Weights of a small GPT-style language model, trained from scratch on English Wikipedia.
Size: 15 layers, width 320, 2 heads of 64, MLP 832 SwiGLU, vocabulary 8192.
Architecture: rotary positions, no biases in attention or MLP, untied embeddings, normalized queries and keys.
Training: a variant of Adam for these matrices, 676M tokens, 8823 steps.
Each number is 500 + 40 x the weight over its row's rms, rounded and kept within 0 to 999. Layers, rows and columns count from 0. Numbers have three digits each. The size before them is the row's rms in percent of the matrix's.

# layer 11 MLP gate, 832x320, rms 0.108, rows 728-754, columns 160-239
100:493492485425492465467460446448476576478496445543552474446536497604530427380487563478466484523537459523516491489480521501527554501590501475542515517424598495432523507508598550541462502477466478452510498464473533537478553461464532507545527589
100:496428462483538498532516518502505533549419566501444512522521504516549396551432448501402386533486518436546516455520600469454539493442437519488566486466436549441530475458477466535406485494455517532491503454463522481517484483529550557532450476
095:440531522506483530516471486516504429418495478530507531492496522485546505486561457471533463529520529487424427568485495472440493471472438497520451436495490438518551497463535594489533496482544559510529549481521554415466517534482493428497475542
103:509498561543447497531536543414486424424479499426500514521542499414568422490526478561495451522546478465478532492452542433529500479505524449453488462522448448493510520478447532544493529490545564468530469478479467538478517449584486593539485525
098:488478487524539469410499443455468484470486450549514461571499455488529521483541476489452567484503479446453528468474505498541538550449497498490514533504552452498492519515546492524484487460540606550484486566544476544528513578482572529509506478
098:429603470499486458495496540465498467494462515530517524420556498580453485506554520495579462532522453478503515443510467495480589515411491528444537505452562574505545478500436550531501528568489528551482518527461430538527539546585544550503511555
099:500460473504521529479498481468491477456434487429530502485486454510488509534478510490490525549499438444504509547495516460549560556573498431444460456553503519489424443477529475507489597419459516496500448518470532551512486554472496479484477536
103:479536520494560486445519436438461489475483506502465523466535457506558494476549398517479441506492478460558443558559506490486526503521411518485546514500528530523535505546453557498544496521545521452546553485526474434502477545530503491501580457
105:529501452493539565515495520457480469476524540506559505558586505488457469464492415534493578508502440457493461442486463461544506438501530496520456491526466484462423523472504553466466577512482491422550513499483553472511519556453577527464492546
099:457491442527535580465414506504475458464456537411429530570489409514513498538515461488508543488532507509497478474570494519567529502509511498564564520526521480608520491489504596537540524511542516519437458467500503533501507442530493476459516511
103:481509571561492570545448499493430456459477515411502460513542470527478509491523432502432503494487444497455476505393490520438556522493502508490510579578495466467574469490550531495514551531518525488490591502547532492502499437497449465468505473
099:446499452497457518533475566479487533479477548471421541577410511500491380522482515487480463481555537497530460462557469436514471537502525545450497468500480453423451530439503505545534515487458505531543593519521536514501433498460521446528515457
104:549462503535428535548413508490455495477402499490517493521512476536513449532428466521547477498471489508438528440470457446378507519513500484495578468569530454439544472517481599492481571454467434470478473472503544507549543457486557524494465503
098:553529573452456524496440481549456473557507515524514501473506511590479512499483522434497487477516450475491497590452498416539538492487575503519525502444547532459532479450527526532498451515458487500489521424498478478537562557473461540505469509
098:510480439491455509533517567536505401541525445455455460527578510525513488529461433483466473532506487493515567499466461456485511473570510451497459556488605583488516495502487525476474507565513519522493406434455489516577473486493499486457453528
093:412498459491504467518509499491517476523452440426473465515480485490481476495629468505501431502542522443560550414498470495521444488498505482492472548486514463465516388422392468579474446501542476552505479489511532503500513512459522508537520502
095:449455477491512507517501513508493540494550457578520496576526513457492439463453466557470479528576566387541474525565543498481517515521511465466467453472433411423568492492508528515459484488535507516492486495508559515476468514497580505488460488
098:472570433510525492460480506510484449540529465565534507497540385522519516519458484466494528562485544532471488521502533514545476535486437564566481460428532569547534417528520459569524530499549453515523520496520478443487520454532522482489520519
093:505506467524472460448566565489511549463505533526502488606487464580455475479504510461476496535539538447532526479485522500514527501457463509453505487488560537524459495469463556483583524492488472508508519556500440499545416571494478542559509456
105:528515493500486489528459483528422469475433581490489495417507508501512450468421519536427461540535466497518484478522484482535538498481458478461499537479567473502466437560436489524467466432510506552529508464458531494462483533477534518498518534
101:463541495512466505539551512489476529487456492564467478488529542552460482474531476457454539540472496489547415464465506452505528506495493493459487530516588458526559420498504527588472465526543572573543533521498560528527442459460583459548500498
102:472564528527541526525538498507467454475394468484471489466481469515470519506508520520421541528488459469546544423513519535488507535515464477485451507510544481518581459558458456593530508468526494559562485445503580511478461484470536514496473548
098:486399485437458501408442540440461518428512441537488465561479541547496562452549477449448465525458504484456475493513486491480515524529532508519487434400626512528562496502493506487513508473473497511482479499510496494538476472433475481555556540
091:573475493508450460572535624447522494474401516521496517464537541552517507458500484491535457511486544545470460464479495466415493519500516487470526472530482475516529437436489493466460550540460499529538462438469480550468495560493466489538510532
095:482534514421449583381535541569501433504467546467492557405561522458550432462522433576551500555523496453484507511514490540484475511518467456486457493509438515548421481438487522547556517475571501430518483544507441529477495495511432491485489540
104:503480509501476480497467502492434469534506514522513493545524517476495488443551493530490541545528491527509537446466471471535473490545558468477583533376458455530526468495464475539504490512531514523512533448527493461486519548511477539491545474
097:433485577467480511486398543402481486522503518445527533466532573521527458571524521481589502504519571504525492507539520492518469550508439457504474420495469511588534481490510471494635518572561595516451470471486508522510523500508515442535541564
# layer 11 MLP up, 832x320, rms 0.11, rows 728-754, columns 160-239
101:468495497473560456491464484488497413492532481371501551537544495493494492419539477552448515482495490476509478517476419512436429530501542438524496514429474468561471564482497506423542452495459543486479529527518443500442391547456496569490520563
102:499467557484552493450541491529497461452431594533525540451515446553528427526533476510455419469380538492549561511514475533451440467463464474473489492514493492485573430510546492504427483467490457468514518422472437508562459528573465510530436444
094:469472517480444612530443535420483510469520454476510463417509521477504525547492467486487475498523423404545495469351511487518483473517448456462514461540489461482539516435487442505484476408573462501462474427533515565469490457447532438465516545
103:472476521541549504479521472530485541577506487542537462491486462543462471480445513521456476562515481454602504480521422515516528524458435408524487577496473480483407488519511429516497566500532530501489516499440486476488481529484465519575498471
100:548503489545450477443581491440512497506529509514522472515525451512438517521538526456472529499479472530507494504522491503504493538534418480535420466485462514497490484536461451518506560576502569502524507477459529456490493469454531532522549345
096:542426517535498545425579501480511463509608411523538530453447419495478515540531534511453497486427554460467418552457469480444476552534544523484627435423475504445564494478582527567507490375492462492454491484457559468469404488489522424454477475
097:484468505546582477505530457423487491526517484494472532516544513508536497486536561468521428508545491581484511586464447447507458544543549489557474580510477548503448533432492497530531558405447496478506430498536533539479417478450484525510476472
104:471482510522479457528517536506473495547420505492534539516568501525490473454501469493515498508407484526541442496456586491541517432491461507443561489494471524460457526437501566506499486477461572511441495520488439533560456496489473550554494481
105:513526514531527549526549531522503469529444526526507497432588470566475525494424541562522489495458482461520554498526498506512506465504507456513511464487522511464547509442500503564521524529484532424475434464485481422543410485434535620425539498
097:495488557569458575500508588472505483488437495586520574427518572429429489558441491532569518505487526586450483507506474455545526522510492463495454525456438503531434429511532472516427582500503500484543498509468449499459492424501548483455476476
098:527523437456516470495619515470527519504526510577481482516540591484524540480510547496550483532475585505461545499517503527537435485511439529504420351446640516545527574500488525511439505464474501504526462490455474498533463528489495544565451536
097:499511490476438461457539406484502455470546487470571520552456459466520521546405433455505460467571534502535451496479514506543454433487503470547448558439446555530551469503518528472522432517476483539527560511534483510505451430507447461574558475
103:525550521562569396441608429481500528426469466510504526465476495477504513477463465486397453522497448586447530454524545481501559497529522489494541524491528467487471466499501423529566523457460528521479485468490476566441525464460486583582510441
094:519574501513534539513429414479481448482548467496487574481490436423473493487467534521511522517461486487524500463399498428493528492492504435544491431447514502587504512587542530567514493433540549471550477526537534551517504482567493503483533582
096:537505499537504590537479535502468531544534503469510496444518474525522526454482539484559478478523514508515537546496532498517464557538431484520525447479422509501494487517507476514506536472538580530492499497498523498499576489513535553487446507
092:563544436476467504424508506447477431459495474480509518537457451446465510509527502421458561501521489455542532419512518479554428520470513577539552458474504474552529436492550470574491468477467454540573496533580469495463477496444559512495464451
093:498486613447430636559607466376510511521532406503501531487449549408470418479525517546492510416500517489588495505482487527431501483449569530482484505471466551471511509564449548528489488472493514515466479488541526514503448530432526493498468524
095:500564453552495520449538521514494541471429470526508456580538408478422555505490563439508518561535465462504389475502544514518475510507492487479493559493455500531567508525466473487522536516563477535520518466556586472421472554526551515552491474
092:515412557474475474528495507508473538529496522447484512564463446548466559523520459493540460511507514478413532515533431490417521503550477486536530509435504500469464513535502459490440455543511488528503473476480481467526468533504507482474519432
110:462570548553517490518496540520487497483472535459478532447565524414472414460481582525484486522499448476530534477483495495497513476495546431479529576546521474480484427489532476519501501485541542610503552482533501542449474439489540485526480502
094:504507543465497542504489459496443462493470590479504536452538474546539540511539530550530512513522460512471487486480515539520495502537511523518472524456474488467484588546465432546541472491430521546561427462483500506488497532475483534468527468
105:572566510486534479561456462509500486425464478462524527475558559576527480475494496547505495455546428504459588540459487463509518515476450503479506514566509472511515458460456509384490476488516525450472505490530476511483559479540536483468509445
106:519522535505517496511460386515527487513532453440507511470503498478572434457536465517480495494572524473540577532585492488516448482513525518534492540578377500517485474504536459460511427439522515512522433489514459499569563463503548448496517473
091:467505502525437494552445452421502465490466519549512474468449454484579507527548512560490499525491482524508479439537511542554465527482484555541477465444497567470500458512508519525494507458528468482460456479544474493504504467431576576541525492
097:524524523502479506495561527489534492473490517425472506495570574435478461465452410526501426516530486476579491466508501500506475507497501487544504525523439514513471535475575491631504417439483492493487483470547402480441524485531463483439477489
106:561505511506460541433462567494547530468468372522485510515465505512557504495456482544469489494517597498523473549548516559435559499444443491442492436502540463487544577402487510540490448479497535496515535511478507495542534403506540547510526528
099:598514490480518580498529484492516487553527497473510449500567509503513479531496484541467547543521547488558484438495497558492433505495523558563520498514491562413542488568452468501504514489464494523531455449494513444460563491536518499478499500
# layer 11 MLP down (transposed), 832x320, rms 0.103, rows 728-754, columns 160-239
103:495494504498534468523534518523495503484509483476497498479467470497525565538493564502457546550482441467529520515507573486504541559521408486474457499510484517510480480481505513458441470531478519546452481509493445550476503512446471474495420424
100:567462489533489523549504500541539515496530430440467457543538507475438531451490492415489540510470453525539541483535473465478525514479466489523453487523434522520506462506558494529541601505534559578454476478486443561498461503539505551485464484
096:528537498501487476542499479487536567468507533463514541554519497499517507484437424470415568545481504535502554511544549486490498471461500471504452511530547454496449462540528476472511490506482532435497521528462508444514504459489436505527539464
102:456580496490511527482536525489506494525471561521415522447517423640489447514504480548512615512499557539453502516512533533469488564493467494458530516472518460523493575518477496485504470509488508532490498501482517531501449542464536482502516514
098:486468494505510484431505512563505472570471485496512476520505475432478513422416492458433528574445550445558478532471519542448507509521517516577466591497442480533466493502502514536440602528523521446502529564544458465541455478542471514487506516
097:462518497433543496490483490514495496441441582449508497455473511497467526543478501463531533596440528555538482513525590513515545431551462443493459495439578540539476466519509498502529479536518554651539539528505533483528515539548510572488461424
095:492461449505462507498523535605525486537464515507412459508527497501503483490454470473460470528458502527575540415520566529480537493495458536431597519449540467524547474555464521481502477555532483562573556517478482474466538463494551547467490497
100:478452528519526546501528476468563456527568419528521494562595430448421466518465494542375495463479486486583557497547461495504446459607576496506548539472520477532494508528571469601500472497480509555507465511439531566547606575466496537432492479
106:462572509496570458458477452488528471495557465496513524523446529508477519524489563477488488444506524457454458465465497486489546491490525529518493592524488442502429422546485473456459506530540517508526524525579555537517514498526496479517478529
094:525481494498562526507513482533377512539482478538501462486534487589541488527485536466438537540539481525471483506478472515514484489596497554521539497469531486504534564485511474478496486489473503452477481510591542469510494526526471484514555519
098:550559580557476527451437513536512547517539500490506509495449542475521503474505464544470539511493442500461476425457512474507516532544485546485526572561454475481521475524504473537517485519497456509509488428434548471473573521520526470547511508
099:489559476514525483519518500489488504591447483479483541476488493546516509479553544510480513524443421506509550497502457544478480532485470453510540440505514508521470467537497492524546531476549575489487487450416477486492505496532561519447487521
105:509515573474453552462506480468507486506517467558483524526484493561547513536452531550439566496572526507480411557461532452466503507484472516462535466495481448532591515449551496475491447472471545425456535449487526518538564500562465485491447469
099:425503501540589496465505593511517541518536535447556468492476533479574433503499506586534492441527498481536545522584508565474461528481456548517511540530418529491475495445427504448498468544496460490485516536486442501512476509489501482546523430
096:527478508400441451550498519469421554508461495482506517508501560494548457467471459449457472583518525434502491489477423445452449472466446537472534480511488541440523453516489513465453515477539462526474543484527502550439473416581471510492498488
096:476552550523586542591413467454447523466538514592484509471524527503514483564491539540539495499430534561503437562505484487483541503518537433564436497506487523436519530542476537441561535517573538523432473520437563516499462482526477520435507532
094:492482450469507444480479495519554508424395545478462521541506403595490506508464524422445618528456475513530498454530504479485463486516489509507504536493513423573437487517465477515474538566503431521440490494517538524475538451511496513481498493
099:447467515499504468471519495521499526483473492530574468455445495515555475490495478526475456500554481483483498505527454500513472533449539474504480483514619466439457491515480544516538483476463518474501545530523493491573526523485475515528511445
094:503498522593564500522539567556541534541480486485557537435565551603549501483531521595485524499510554477534491485467450466532465448488528524484404520475514496474467445502493559538467527489520558508507532507509536498462503542455580495488457435
109:498504513462537538559425480464466485558521595612541463446543480537490464541489459488453454461507524525506468506537516469493443518534521550479548507410496493474503478489494464477530486452438533517490548439486527438502528538485491597498520549
097:502500404568475491482530488514504573471528552480525466524534474490486496467463485488510426479524511513522491519517477478512450508492490487486484544483477447592415567436510513486438456455537476490523571516487532550511504480568493472481438492
100:503460519554432480534517509490517426509452528456473530518478511499503449552561519487487549548528422451527457483523478435530579504505577466494547497562470494507571570484466522491543470440559521534448515524542504496513398596539488489579461456
102:536482533529541546502528571540452449512488527431459534485474469445453466524521483441578469532520589544568564547463455481467507593500511430560465475563523526478499425553520535499523477514483484535502490448541456595469508483514539545497569519
095:463499512462539511459467543560451500461531554496477456537549472502476477469447494445554524434440471510483430514466424527480527469537544447454519512523529501513531537503524395519432432563507458411512572590483591490506494466578491403504477507
096:504484507553510474515453491500623554539531475495503532502532453528495541496423525427508460494462452563574557509487554481483558472521482501524475461535517514501555476509436483539521497477421555502466454550502454532416545473484526511512550532
103:586502496495576434501485491455433498467450527535491429457563512460501481449531538463463492481570534473536463497502447434493479481564460496536513572498518496458496519458528436487516527502562456467428443475496499521514520583478458520516442519
096:520484533504499500462511458493541500525493569432479468524511451369440548511502500535594494513479501533499506555459535456443556503461435522490512499521578415439457565501492545516565505558499525530584560547504510541547500508513423458496500467